Weights of a small GPT-style language model, trained from scratch on English Wikipedia.
Size: width 384, 6 heads of 64, MLP 1536 GELU, vocabulary 32768, 53.6M parameters.
Architecture: LayerNorm before each block, biases, untied embeddings.
Training: a variant of SOAP for these matrices, 579M tokens, 2386 steps.
Each number is 128 + 24 x the weight over its row's rms, rounded and kept within 0 to 255. Layers, rows and columns count from 0. Numbers have three digits each. The size before them is the row's rms in percent of the matrix's.

# down: layer 8 MLP down (transposed), 1536x384, rms 0.0862, rows 1035-1134, columns 256-319
# up: layer 8 MLP up, 1536x384, rms 0.085, rows 1036-1135, columns 256-319
down1035 102:136099135153138161087177121128102155116149154122157124076123151105132142130158120125111131121083148116159134101136155120124093133100125118102126161094122130089121091132128140168146139116157112
up1036 103:128119132136093147174101159137180111123112122126145110139131109154130103088094097135108096148152058107140095134120143143126124134097110154117164137101124104108091133118129100160145127122123172
down1036 094:130128138121131146154143153117114113113109141129147137140130122091135135120107160139157123081129129134092121138113091183134173094110147118124133113125125123117055126121125116187153107114137077
up1037 098:096140131123138116112134113080111122157125145097155096144140147141123109111142127121115096130110130115155117155120112200156140111131087113180140156093167128098161120104117138082091121122167115
down1037 099:128111124095099120150112156158117125123113119137176152146094128129150109117140103157085101064110128152176123093145114136120143143154122108127166064135097118103151161121152076160112095161152154
up1038 078:103129105130142100179132088124074109095107152140124120115157106132157120112077156144139162153133170123128097124108147088179106152126127097176127141121119102074145114111113098121108114140128094
down1038 087:127155124191129104099127162108162112163132144130110133162154132118101125113139087166127116129174106129130136131117099159127129159123118148178125163126157135151170102147142109155115098129144122
up1039 098:111158136124129060171126160162095134081108144130164107140119125093131106150148120129119139104124125099128111140103118118149132099125092123129138136144167128152135095113142145145154064166076120
down1039 097:146131119118123154119134113115109139086104177120140119167103101103118149132131140125130144162156105171136144177165115135137113171148112132148121106144114117098129161111107115130128094176141103
up1040 100:125146129168145155121152114130123139117121110134145100133144152107145141099170102138070167146131081106104124098142124085103182119125133134116114120119099148111117164100139185085108111087137160
down1040 108:154105155126138112112131144127138181159109118146140158090100121116108135088145135115130160121093081121129105096118175091115110137123124125127104152121135140091120102121109133117136152129136158
up1041 100:111094105113100161101096157109085115133116120111153064130165116108181169122112151130145114133119087125112083136111083163152127125141090138125147134124114092117128127135115134122116174125119143
down1041 105:136138127130145118139154131125127147131152152127125135163137193127119132141109123075112121145136152129160135181184139118100103157169098121154162152126102096093128151116120126129116133131114142
up1042 117:110123098155119095167128133128147085133122144121142142126106129113157105132091074127169151117109194130120125152131118135110127130112106148134129157143098100149174128113172154125127118129095131
down1042 123:173172087155124153147155150085140129113104174113080084092129127101141110158110118125117102117127104107155130147116113174147108117141142136125119113112136120120145081114165102109127121094153116
up1043 108:119116086157125139130134137130144123120166149129160125157100098159097137141121148193140131118126115119129128113112124140125160119126147139086130097107124135088167115133149147108156118109118151
down1043 102:131124117103176142095114119128125110128153168128178070174170117127111123124119112124123125144105102174117111148109131148095143127112132134091095142166139119148117098135128142148097125155075124
up1044 083:116139101131090172156115101134143187125126109147138093093114114136124100111117084129137103162128058089111089130114145113155091132161115156143136091137139157133104107119100095113183127142169083
down1044 102:134108141121130127127143158136101083189123135156129116140137108131177158110117165135159114139136160191124115116150117087100141142100116118129134081164146122105181137150127154124050106135137155
up1045 101:109132108082157090138110140190129113130083109094096127123111127134136123155108125149135143115184109127104146110119109097124151093167154110126124136150153144112120129096167112104143123165085119
down1045 107:117141154132158147126128115114113127064122111176106150094094114108123161136139130127145149126161089156170173125120111127120133134123106142122118157149130127124142171126132111150103104128145123
up1046 098:111123148134112092147130134136120123145083142143121157103143077132106158147125144152099136124118081138133111123142127134162142102162177160111113179102180096108142106123134107081145113158150178
down1046 099:153131117184168109092158166082166114102102132121141149143170127103091126160103119127123152116129102118126119135056147117059114102134112095157108154122127102131130119118107137096139081158120154
up1047 095:127116104110136109142135135133165178140129144155086118153125110102126117131116120096117133121140066109130140092116118111122161144092120120172132175152118120165103157075084131127091138114120120
down1047 102:123121122121103151133113135141185126127116142123146087109096112095135166123109142099103101124185147131127127115149120158133129126116105132141193120150142141127154169170127130107166097128141117
up1048 103:139111135156106132121073124126107149115118115136135092131129092127119132126073148125160113161127158109114119134185135150148163123098122192156117123110121079134144083152134110100127093110124117
down1048 102:174141122175138094145156131104142158133178121122063150112126139111101088122145099122126121079137112117150138111072135153117115107156164123135151156115165127157110158144142164142114120158103159
up1049 104:113115167131120108132131146143098110106132141089057124124089130146110119156125103098161141116108057118094161140182128114117122142172125090127114115138113183137173109099114145159143125123111136
down1049 103:126110175088168145107115117137140134138138116143114118136117091146129108134107154125132144154167132110145111116130119131140134120153114133101136101147146116095169100129148117137105105178126133
up1050 095:090099103121113123129097137095109144128108130127074153084128128116140104134094141112155141135160147114143109110135116101149192099118129120127132135127148154118085133116128141114149134149096113
down1050 095:162118142142132148145157075139146131130115174100135138148104116125105131091132105122131148126126132118146167102151113177101114108144119131104150157125095159108133143152127138147110154096179144
up1051 106:126130134107138144122080173161092113097142108097114136126112073119143116130110110148138140106122145109145121135139177151120124115138111117121150113136107144128127109132164162109112139138130123
down1051 100:119119133123132115136109155120129195141152115158134158138121123147120107101132133105120080118113149155141126110162104151101130130142120108113153138077131109121115123148117134123108143093155094
up1052 085:178135146104124145138127138108147119122151119108144142092080112136170139161145115151148173150113120141170129125122135105125128113135130164103154174159166081128136103097139066156147123141116125
down1052 089:122094110148130096107174118189123133088131133130129119177172128122099131123080143118090084143128171144090090134165134144122102135138138124142134119130098092104122162148150144124086110103095153
up1053 089:139138128080107169103160166149104140168140146134129139097127131107112156108091152129100109147144178129075154146185088082117158142107125114100146127132119181172189135125154126088090060099136091
down1053 091:160166157143163091136119132090160133089084113110178146082090129172111096109128124113137127096107126109167131130105122150122105130153116122126123151115136143108115137149161132176149131145115134
up1054 098:170156167138156100134129111129093111122074119169119109135134144128124178091123131112128152124144056146165133077141109105141115112112127084133151168130106115085129140135167133127061153106096071
down1054 097:125157092116102118124108154129104116072181128116091138108130155146139094152121092104149123129154198107099096157140177113114116147134156125178122100134125109159151154180136147102123079144142124
up1055 108:125140131127163091108124133127132122113149130148140136103140168141122160128110107121082160109101168143097096113138119104129138123109130138099134178099110115122129078145134102152144148094175160
down1055 100:108115118133099121146149074162136161106106113165112095121119128088138129108144127087170105128112132156158126126142101109103132106107138121160096086145105117142157090125120144120080151144112163
up1056 105:110122141087184130135127130152155111120086165159141126128165150123137126103101091129063128146165145134118160161087155114127146125129101130131160127133123143124162141151144112157119131130084117
down1056 102:115113127140141106140146125154119165142129095119120111152150141092169137166150111148146106112140114083095135131162183122111124108125147121155126150127137130098150066151120091123115135098121155
up1057 105:111131139118114100145120177150099096152091133159142116130132129132146119138141165113144135118203146096150103139144156128146146118106131153128153136162103149136116133122141115146143105139119152
down1057 114:124124116116098125100126127129143165103112139125098127143152112151096091114136138136125102172146114146071150170114121146160145142115122091117104068106134131115117121148113091160148151125185101
up1058 102:140153090095098112133142138119174113116131148153110131113160165079116084125133070124120128147106161080111131145119105107102143122140140137110099128117145155116123153121145099119118108114130113
down1058 094:091124147128126115080137097100147104125109130147151148112165121182166144121134141121133093176138136179111137111192109115134150113120093092137137126148129131143125125115113178134129133092189117
up1059 093:114131141124095117115118104124114092088112096124144133133116128099152119125124118192144098091154141132104176149079106132099174084087166124092134088138130187150118104109139095179144108135130091
down1059 093:176105135132116163125166131121122138086111109151091122159132115131109153111134129099111143085095116104150089090104150110140129144128142148151109149140135152116105138104113126149111216138120154
up1060 096:154138153163150115121142115135151101134108132098124126136117130132128156133128103168146139103127156133088156128116115116155154138097117138092157130151138166127164125122086162109128112097119131
down1060 096:132155149140122144124125123139108141145135107123128111130132095114187128126148140155094136139135138127168118115136151181124078119156129081125108141139119131122190123098145131135104138108136130
up1061 106:068115094110175113107125123138090130153111173098100113135151100174146105124103165157133108126095159127140134163106139135168097158115130082149110099173099121137161154143144060142119158150174182
down1061 103:138170100133138104123133138130156106094114118131157136129058190130150137157131128126136121110118083087128127204131101112080112146133095106116130127141140170117086132146146120099105119117100057
up1062 096:109092154131147076096113142135124134124096132114123118095128124148111138116098099164105098096070098135132155170130168086090120142143101126166128161090135174141148146121063134144142087142155140
down1062 100:116136074122111173131129103116126157108155098137152182144128157074109134093138116110132148089093110127163094133144112168160106121133156107098106164101130139136127103084166130177158144137112119
up1063 109:118144159076120129150115153115129144120110126121108121128113131116149131114106117093132068106122166159124122136108120106141127115137115086091121134113118157172147151140050128140111113103103135
down1063 112:145137143146142128105096121164151120140076132129130120097114102124124143097119155153126147089123145135144157142146118139139147136082134107163101167104131132117117115090117127170116125113148137
up1064 100:103101114116123110150108172102126132132138137127141155140158107198140093134162167122136128125142117096127148124147163108179174144105095136118108121107140131123130161141138158119142088148158114
down1064 099:159075123134120117114120157138114103115103133137090120119135147134108135131107093140127112131138099126113101124087162110133095128139142118118122169154126154108132124094142109142101104122093125
up1065 097:123102164103142135133131123154125155099133130142123125137100144118108115206080107124112098133136109150142075145141116125148127104108098150079104195136136145158135116123155132108139149137077126
down1065 104:133121176164118141147084103147102097111136151137101163129130146104122184112150120117121149092172158113124145127108040143107116135128142102127091141084140158126124164123120140130154149090117135
up1066 095:149103124117121128143107111116192189158130126141112122139133137138139084151134176117163143140193091127125150143110085166080169123102146135131159120135152171097131085130125179140110107120067181
down1066 094:120150135168133122113158104104122156123118119101114139135113122151173123195136143159114120168152150111137115110091132116126121103164095124118097155105119110102146165146140123129118100125134169
up1067 110:122134109119141143090142107135130147122098145107154146114133110118130114123144142130117148139150129086123122159124170100130152124129166133135108130093129107089135128133113126113134137191092128
down1067 114:122146149115133091155138133124152143140158127134175187085138144179110174108126116126126104165095103095087159119112149105138118127115133118102088142101133094104167140139154121155137143117123102
up1068 095:112150158099126108173125109112171151089068117153144127112148100161126067146114086089137120110141129141113108137122147098112080129139112156130110140093113161114097134115114155094110145126091073
down1068 089:112156073140071151116134136085141155142108140106095156113127127088160207096149149124083138148121097119106133113136102153120137135102125141143185130122127129133109108152119117132131101127164164
up1069 106:118119105097168127147118126140138153151136161129156108148120070206098118112130127113150134137162138124118107121170144097124184147162118179139124119157154148109107141146123109114151119140109153
down1069 116:123110139093105134132120159172143165163126160134134143122134081187135121095150121147101176118112131118104158141111181142140113159131110124169088095096166132098139171150181121145125124105129110
up1070 098:155163124145109165143099131152145128117129098132116125147133094157114146117054101129159109124101137132118138153137136141114119084137141145126100110121130097070115138083138103151162129109141128
down1070 088:141162139117153136137141142091111115140096149138162183125108112143133129114159177095054139136160132108136115106137134130162080129137195115131139144126125117150104096166155129166106101173101140
up1071 100:129139125078197159152115125108128125120096086096094090181126139142136146117136161104151137111168178090168134156104113128143078126113158089079135131134127139145112135147146124119143121146143097
down1071 105:133136154116134177112123147115139128147132152126144118178164124155090115114112110127074118159110148125102131101142128127121120164083078101140124133139140112167116112139133118144110082152127114
up1072 114:128161148107147087152105139160134104103118074134098097087157137138093148146201095113120141152160121113132128108124139085100143139113116115105145137085112167172151117129180151134137138157155148
down1072 118:110141126120140122109144108168123142149150066133191121160145163166147140108120117150137171120124135115151137116128094133152126122120118144128125098115126134135143109131124200092139069144115140
up1073 108:080118155110098123085146122138151092144093082067128118094127141128168128139104104135113147106117110117129151115171095107097132081115139095116131105116141160169131092113130146139151114138120115
down1073 109:147137112131153085067139178112172078126115108105129113116130125118120109135158144108076137123120129179170131118127111130110103109176155121108138100112161151144146146098118096145099108133142158
up1074 102:148099161141124079093090123115098105147140107111141169120132117145154127139120128112129126131098111139136125118163115142091106123160173086100128074128083127164099122091088120138112123120136149
down1074 096:120063095111113146134134114125155152121127127182189125148131141147129127098131151106106115104143107129110101128096073122155161120142095145129129134126146137107113138126118117108088143142118124
up1075 099:123116150148144119156154097110105122080135163158137095141126108141142122107112127128131148102102108088152138150143152079141133077130116138124131155100132106121107158159116129105124135136103112
down1075 097:130110143172120156141137156140123116139143105135100113150094071095129099174121155124117092142109142179125110126131133152147138172124090118060177126148139100160160109168112117100060146099110136
up1076 102:140107139114102113093131130129144101121141129155088108146134129210117139135121123141111150084094144159139117153114106163118146156127122157101108090098070104148167147107113105118074137156119105
down1076 109:136158111124114171162137136145101149122132110142138155148144142118139134170112124126134135115117134175109100137158095114095136108115104165115126088160151141137103161104117126164113116142109107
up1077 103:054118107105121134182106118109102148154132147110133111070162106114116125152129108144118083196150168124167116098121145130138146136127127147108126152134150121117130103138138182124123118138139099
down1077 107:144139155122103111132170088137140162129131136097107143114127086122114151177174108123070129130159102118136140133135143134111162106138117157126119107116193160131133111126139140132155116153124130
up1078 103:147081144148120140116126139109110148136109118128176126098137163089137073102141129140125122130163124148095120120135158125096125091107102137090123185122155098124120148117109132156109092171091111
down1078 112:119144122143154108129155127142129139126135182134085106137143113121152110118126144132106110128091140123155104122147125127098118145101134105146122142114189127113130080111119112144112128147130110
up1079 091:130126142122161111150111125102112153154104127161140119117144142100125078139108106142143128121083113147107107150104146146120134079149126104099090114165110142119164141136081134096112100128106133
down1079 102:146124164125161148125125122183111134101124120083103157087106116162170123124104163141136114136130145097084101114140124129108085120124117105101081180041127145137161111099143132114150083139086106
up1080 102:122102131155135133123144081122131162160119074163149126115151094140153185119143083102141106142113090110081095117120148139123099125133104102142100154179087108139092151109047055094161131129159092
down1080 094:117134155147099154147152166118117106122139126116133107111145164160115091124136152155169136167107127182148148126084099101108127129179088121145124132117114170140134111107131147124097081125131099
up1081 091:126111160166136114155131167125085149118090135125143160121152127111118152122154137147152082130152125128128143142135094105151144087167112106130137133138120142139124143076140115174079083122167149
down1081 089:142116145154111132119154103149100143165130144148106121151157106130116106133104159133120169130106137146125107134108117148137092148142178160122157112133130149094111131185089124130109099154100121
up1082 099:114150161108122098136150150135155129126100130117155129127157115142108168108081136129165111126125130130130167130151132142117127122109157131145145132137105153129096115106134108106068104125160134
down1082 106:125160129155121148123139147070135129177117084168184134152098125079102145099089150100122143132115158224113098114101115148088123131099113136124113132156117120143205126135151115144125138143111139
up1083 103:144140164095121148127139109168169084118140111114114108177128144140162136153057151117182120134112156110053126138118130165110118112115127122123142107142136145142151126134123152139148132113123111
down1083 095:148162142141112182147130166110103134150141056109120111142081134130110134102166112125120129159132118104143127146124140132142102114094087148117119138091074125111143142137093124113128093159075099
up1084 095:112103141125131133112141120145119118147104147133132117110153116140139105103131075110107133178093132164123141085114171035078118117111124100146109163129120107073159146110149138115126132124120104
down1084 094:155108139130099104121108133098106108091096133148117157106134147086116165124119142125102136115123094116131122160062085157147104123127159161095147149126092145164119133184115147130128148160135083
up1085 105:103091127092147118123168127143109118126161145159153148170143097082113135103115109079152113131111109088104144156146161117128124148124090157092160154147157124139111133148182107131151160150114165
down1085 108:096131121110108095153126153103156106138160166143092124125118099110054150159096133150132181120135130140143149147140119178174152093136089143113128105147108154142136114102124121177117144083142088
up1086 100:129106119128159138142119131146144127125137114120118150119172124128146125113143179116150119163090085128119131131102120102158115104129138112117140161159177125095123120130125099126119156143113131
down1086 101:101115143132130118102101115110114117150134107147147127111122141130137203155133131156130097150109094111116112127128138150116173109139105117164119117124165152158143132136120153146122176122114123
up1087 104:105123093160080141118156098147142140173117091142135151150110081093124125090111103148078144127142123152095158179150145150117073087175163127130154127126124140118175084087177141154117183118139143
down1087 107:144152146085175144099109101138142104116164117145132110114118179101135145133133116133105143093165120116178080118096114134099138123148146122127139121156130140170119146142110093121156133097177116
up1088 101:069142107163140160129133149117127147100135148110158112118106108114105113091167144097082078133114135121177097134108087143111106121118115117170126126157106136143103147114107128111114096166115148
down1088 097:144157112130121146133120113115130099141158134142104133117113103086120158144116145113138145117101158145116072132067109136119142185138115080092082176116148163143138128127161106137138117137143129
up1089 106:134133108168159109135088140108084087092112140149079103139143108158142131154144096136132107154162150149131115137120118099127124118187112150088144068120143128104142124085126119101124151119113095
down1089 110:118147133091142114129124130127171142144154136130108134120138151096143124138136120124098136159120128088152161135139121102130104135149131131143118141156169144150134154122107129136135125084114119
up1090 085:141116171097122117138124115122138135140111157151147139116141084140141121105145126156133122114153135120126150122087095114166092143095181140115145109098122090135128108131144118086116129126111136
down1090 090:113138086170141110153153161098129107089149158145120142128103147120138151136126136098121178116091140132144124137124142112127108135128121156145149129180125166096195143148112128156162143157112091
up1091 108:120137105137140130071090136114147148123173161113121110138117131124167163137165177173124187137127119131120157097117105138098121117141134111086112162106098135147157111121144115142143159098114168
down1091 124:108167123112139122105106130131161125119156117107139128128083145130144070126103163138107135110145152135109129149125101140122130124105160182098124113119095138159175171144137163127135122096138143
up1092 091:147137136090129108134136108144136122117080140122160099142096122096111096129129163142090143114100070111137113109109158113123132159137158121173085147119128144119092134159127152152112136121138113
down1092 093:097102104110120158107141118087142101157144100058129136074093131146092121114112090118139109142146175079149170132108132166115130134162112120144101132106177105167173109140157139114153124156109169
up1093 107:138106159154157097143140124155151146143121124103158140154112138147125108159109138176137116118101152041158088139138130107102121127112109144099108092109128105105142117097086149122087134158098080
down1093 101:124107146134144145115114136103156131125185093131133071121087155127091121139157121101097083163144149182124095150145085153126102108113133119102141127116145108074133135118110109106134137167097145
up1094 082:153195157116097136138114152128120116162118146144118105089123130120129146132145091118157113090131109125121129106143126128093106174142085079154150160091121141157182146140150132176178134150122106
down1094 085:108082106164129093132100123137154140103136121091128111143127136113128121088125137137108160118118140143146137137132107112091157062141170150090132126157122146091093143119110146104143159147118155
up1095 108:142116123105172093121099144161094100140143126143073153137169138092171157124121143127127150106120101172133151113130116124120164095110147124097107119136101130143126119140151164156140109120108095
down1095 111:154149118135106148112156145146106136181165119136114101104157122117116103187162111152120115131114096143114115155148159120138156142140132153142120141126174156135133158146133120101143149165105121
up1096 094:078110134163154133128134150121097193131111131144171102096137118130097155122113085100120086130109113151165121057119107132126070116112103124093110178123074174130162138110133087217114114113119152
down1096 103:103117122123095176153142160129118134147134106106069134128137133155108047133110164072096111119095143139157125138131153124151103110132121135123104140117153118140180149159148111083126097133093140
up1097 102:125139178131155129093097154127126107132063081103110127078173150132134106116105091159124149169114136103125120170130106149116120166105133128092092154120098164151111128142109117126151130145176099
down1097 098:104122074109120101110135102142114167119119149108168133137114133104134105156127118079143095110163120117140118085147153124089095131098105174068161137143115123137118132137108169116149169113103152
up1098 100:165134121126106131158127119137112102110168163169186118146156153171100138089105132114128145136130134144148093146166115157138140106097110159127131116103134126154132170109160155137153127091159110
down1098 094:109113166151108158088146102093162130079109135144141136132102151144137151086120111122099154143135161125138142119092118145131157123183161103164155159144135144128159148141125137128132108132159154
up1099 114:108121119147124133130122073126148146153145124125175093105139118118135116144138106069123116139125166111115139159126120131101119131104180115140156106102093123102120113132077132137121103191125083
down1099 114:098169172094130091113146122142149133127126113141133079103132145130145094118109094081093142146098150109102125126116150136128128149104126108120131169127109161101134115154151106126158116147165081
up1100 098:136111078167125086111131197159136122174112155112135112155121101115126116129126150142117130114106146137133117115100097089152144142119115119129097086139152158102124093145160117128098112140140103
down1100 100:112089150123076166117100122090146124110144142116103130116107151136114180128132125110119149124158144095140143147103110130105128111105122145169145113109144136153114121084161136146155112134167110
up1101 105:122104127128103131157111100106123123133105138117126103099087115137091106097106110128144143141107163096126091125134137140087171152122115128099151088102142147169156135119162111148090136146084077
down1101 113:148136109094165158136134103099140146172129150117128133148091145146163125112145175127103130121095162115144080112138132123127153125126136100117113105141145101135145127127176117158108132118118159
up1102 107:140114120161152119114124132136134159136122102139126084109132113127094121109121093156120138153170135149096168155155123155109123143111178130127059108114136086128134103108138066134090170108100128
down1102 111:131123170127104095129158131106144125124113150151127079118146139103160120129120119097113094157123128123127142128119148146069129120125132135140130093117134123140158119125102132094143116162151137
up1103 112:085096149106140092094111131128132101117138099109104170125123134098121122066136117124149156141120136148150111121151096119117104128115104105141124127130072106149141154138164098154128134121120116
down1103 115:148097093137110140173106127125119121128152125138155125118130172111144118068144107123135169100155147153152110144167081131150116138080122116145072095158096105098132160114133111105129141089137123
up1104 110:111133124137170114108140163129123134147120174138129093175197119119185113129140143134141140095118108109127119135080129142112173083105117146136161161153117126149120106091100116120115125148134115
down1104 105:094141157139109131115152144115133124120133182135090148150160135105106131149110123148116142154103190104108147076164114123149115127169080117113134118108182108134127125133122173107142123156113151
up1105 098:147149119134166156118131109131108111115156138120153140100087114137092126143141140149137089124066140105092146126117116142137138094123149115134119144125137162137127150124146172129123129116151175
down1105 097:104110112147127129093175154134092090124111110128156115098137152146092114124132120124100135155171149129140154171131112136127130111168148144161166157093125100104110111154161142115095120131133072
up1106 083:155124170130104140133125131128167152109128112143125082161134108151128134118168159121121133146149085143157119126140145123106122099116107130104159103146142118122114109130140140141161116190120149
down1106 087:160144127118145143125150141135156165127115157153111162141132157078160121125117126159119089137126123120126109110133096107177129138126117086163099107104122111096128125096123136119088122118146108
up1107 084:120157112120102108115128140122122086127109144122141160136122158146117131115166158187202169128171156149135144097111130089145119109133150144150153108154116131138117110094093146167173141164132161
down1107 083:119107162125157110122108091120142126103130143111099178101136124140076156118076037106048098115093091153138152120149162181127143136137158099169080156142125149136121150139128131151105150176136073
up1108 096:112124109120126108152172124150148136110126109141126132142103100156134125150125113124122127116099120079134138097083087151157123170137142131122137095143133154125134133117133106144159112133125130
down1108 092:136150150105128134139115091140171141114114121119077161125132119121111134110121113139158126110081129184142121176119117123100122066162132128106177141177126139111088109122133122155112104144114071
up1109 104:123108088138106124133126085111111123119102129140104148136133136137108109149127142115138160103150100127116113151122184125116123159102149092154129165147139141123145115127109132142158105138088075
down1109 098:151120134165122170134123108075131079114134131110095114166140129116148189177111099121075095161163125085147131150146122141138162132123153178116160137124117182152151124155138145135145100120151128
up1110 107:126145149114136171127096151153135108068128093115121134156133163143133131123105137135138158117101154131084108111122148161122182117136112135102123143105107084106108137167151144130154093135073113
down1110 105:132112174085100146129149143131137151154131124121115119101128132148163121064108134074070170142127106112116152101141167124076157114083157113147115094077131106112104132134189112141112135151125122
up1111 097:132108153119132140148155149140122130132123108150130205070119104129117141100119126121122126134130120088100133120143138111101142121132084125110146112097096140187147111138126154152180123135100138
down1111 102:123145131103120110103140081130116128130126079166120163124111113109139139101104145119099116138120138126138123127170141148127109123141110111145142166161139104177130161095104094149133114159122094
up1112 098:127133111129123123087140103140093122102134116124115118112117151150165125095087098135102109126120105089130160117126150143145134125144135126162110144097135128130115116139103132129115127143104124
down1112 100:147146168147135111123113128112122148166122152117144165107148119067118141124122130106121109093085130162144081136131089119134102119108070136179111124139119136129136136094142117129137120145120111
up1113 108:099099084123100135107111130122111149122152150112100099097139108130125098143129142158139103143134145137071086143150094129103085136150068132112145133094145112141170088145141084111130135132136137
down1113 096:120134152107094172102137147113120157111144080121119137158126105133086111130118140146137144138130066142141106127119175103118177128106144144139064116101150123146131148100135148119110127098121118
up1114 091:105084119156120101138107157100128150137124081104155142157125128129125154183100129128108163128138122090136135116136163145164086162119123097111095113151144151118163116155121151129118152124116150
down1114 093:130120151110139130103141115165153127131110123111121109128146132115089067118135125107138109093086150137149134147098135136148095124101127119107129147111128107080157103144160143080103162106140135
up1115 104:083150115116154135128100094105158142125086119093123123121122102134118078120167110146135150084171137146147125121087113159118136136158139094122139093149175078121118162094163136119125092145150135
down1115 111:124123161141150149142174113157143131146140109089115100155112122157117107070125130175122123075105133104122129073125110142139145143085143112136113097118156099103161157151135115096165108112191132
up1116 093:125136110102129126152155124143129129106103161128132109127150195134078075089110123133105174109183162119157100126116124176161163168113117169133102132113172108149127138142104127116119148115108127
down1116 094:108123186221139109121188145139101144136120091095088138136110134144150133157150122148125122132123122131120150081124088153175139143166142097146150118130140139138084128146156126149110153131152141
up1117 105:144118082149152148130117142119111088110126167095097122169091124122135170136126114150088132058122156129133123112114130110132138114133162123121161123156123174149103123102117141102116142125150144
down1117 106:158142105128140107114082110118110138176153106127131131131176132148126105135108136114137127125192127174141132142168168120154114120160159160135132122148121143132144135146102150145097140102131132
up1118 107:156125098154162153114129173187148166108138149142112161153126089078121163082122090127115167137127089177161125125135122132119164094118130149139102145112115135149111191155129117135092133146135131
down1118 102:125131135098127120154136088102129116123160125128151093165133125117092122075095128144107105153106162077092101109067135092135146152087110113164159122140111121130142103117130154139126140144134166
up1119 100:084176142092140108119108138090171123124134136082108184103140105171136148146134138133069103114139143096109128124126166128141078121133148143112073147106107120146150118163134125152096085135150107
down1119 088:139081130156103159120150095134115146122114133133138078135084120102091084121153144130183085110092140118120142140121088123143163168141103147133140132137120147147097113141158136097158112133093133
up1120 109:143125135137110118137134127140144104128131133113119121108081149125118109086142076144062158141106106157122111135108136102140177132135100114125132133125106111095128093125102178120119152170119162
down1120 103:135133112099184150149136140113167103128083110090130174142155177099137094119141104106151151089149144127150139129095113147113125127140120157144114114171129134152159159106160157155142112158129173
up1121 091:128121133151101116144067126133110078162146153118147147112134105145124126182081111143147139155151100127126138103106183144161106179160114132106092118102125122111086148128134158144112112123158139
down1121 092:113149090143105157101117148100138091152104106153111107153122140100118126156109135131153117089114133090153107136133094115126131091135130136119145130127122116091184122092122122105099131110098179
up1122 098:136155139131128126118099122088055119080139116167176149153139094108123132122125132088122124142132162157100116136089140147110194131108129110121152141123138132138122111102093192109121147159142130
down1122 102:106112070124142121123154117132124122085106141098133146119098137154128104107164150103111094104170074176148157136115149126138136162143079110155128117143124119116142135157116106136126122089106091
up1123 095:135198113145160085115128112123126126176127182149144088118127135113149143082159126125146124114138138134120088119129125129126115176120139127133109134150099110082110095109124136138107145120140130
down1123 100:159165137139137150113128136117148103165120125131093090121121165143108113123127113147132119146100098128143133125123135128119123099140068103154110115152141108131140127121134113126088136139150118
up1124 095:119098141130136123082142114101119132115105118155146118127122169152167116103080114141127107128104133144161133146062117145145140149124118107125133108186124122090116125158122185145099153131173100
down1124 101:101093142147145101131124123123100121114128160109162110135117117120072152108108148109130124124129166137138133171112124111125112141130107166093094079093153154129139167175124104133153083143138112
up1125 105:111167153127110068107123134132123141106140140117115155104085137141185134127107140104135140142130159102099144126145091092101078133094102125167134156123144130125160125133150123148140116188143144
down1125 108:117105090119147131130113120127099129144105114137132140127136118138046116161111134114152125097128111092121129098118118098171093084115137132110124113109163113135144096182160137090152151150115134
up1126 100:093129105147123148080136115136138133141120122151163152135112158108125082128124124195095120172127080140131122142154118124137143147141100176113098109124124101154120119122076093154106142107125123
down1126 106:105101130094139109136096131160115160099165156124156219110125116101138162112138123126129097146122105169110121169116161116128079151129140126125106123164103119105146146130123107123147162144138098
up1127 102:152104112150136131123144124139132099149131128144094119166093151126121157116099158157115151146145126130113140094091134127154105188142124152093143146142127170115109158119128150098132116150151148
down1127 103:141108124099150124112141110112127125115135099135097157137096142164120134103166151131153141098111094176131159162163134151083116144148144130131135108123140139114146098116169114164123095074125158
up1128 103:089130107155120149171119082155161115110150084119130126157128160142128120140142152130139119102149094101149144117119106132175141127139095106106102134148112139098090088146079129108139123164095136
down1128 109:142123086191146188140139052131153129128136143128129091152133143131058172144104100121103133137146103172155070093113145151145153132119086103113137182164139142155136107117134137140137124129114113
up1129 101:104140130140148151137193097111173132120148092120180108151127168130065149170124092165105122132135099101110113137116138112150127110116130100128116107178151126094138102118188126128150108173113080
down1129 077:142129131131101142125075120129093123119120131168086126110120109128175134083164139118158121138112121142138116142118125194126128155089087141098127121130139097139128129135118132119139134138110122
up1130 101:143149153119169136180109138143096085146103173171087081105168143094107130135119101110119174139171199122117135157137153101100124088096175079149151135152104102185121129071132134084112140142103106
down1130 108:134127178175151097137110134078123103127145105133128117082102143124115101155084129098156168137117140098115124144095130101166093131160140134136169106135141102101133120188178139145150123100135120
up1131 099:101121124122113069102147105131123117137111120117147103126141166145117152171095141160124114132122137157128138086168159094132133100136177129086106128143171120127128120130155135093104103127105140
down1131 094:162107098145119153145151150088099116131140162129130133088131133123129148139144152127098121136158135126167096142130096125126111117087114088120108083104142136146137101108087165135128132178134192
up1132 106:172120172114151087119146126122113132113089138157118115140146109097122151120094178117171071142115134157144126143119126136137139114115127109134150107091118165121135172121124150153128143144128155
down1132 105:130111099108118143097181130143129136125130179107124098152148135116153157098103138088155130083095126077148106088102134143116100116105100103164110084141096119158115175118111104099157122121071107
up1133 083:157128099139174130146125121118094146121116119135132085168091112157123130135128115153156128189137120102123148124103109125135160103145139086141162139164166134117137146116108097117099095129151159
down1133 090:083127129096116110123151142138157138125133143124171153134160126108153111132127148111098147123153089140123122125151140143137132151110144152099104133143123129136110170094135133135147125119130141
up1134 111:088135134164154122135119144126065120145126110160102151131095149156162131177098134189134146130141109149121143126103115135114139127154117101112092101129148119122165146105137139155125119135127132
down1134 113:127120184152139097113158136100098139135157073131125153118120100162158126148104126140137101153133149149125128153137143139144128113167119095146124141138156098160093111127152137142120128096112115
up1135 095:143123138103134124122099153108098139103133166099149156112169132134162128136097064096142156105157143181160119131117177144129147116099121158113122142086120094117159139128144115093118156121137114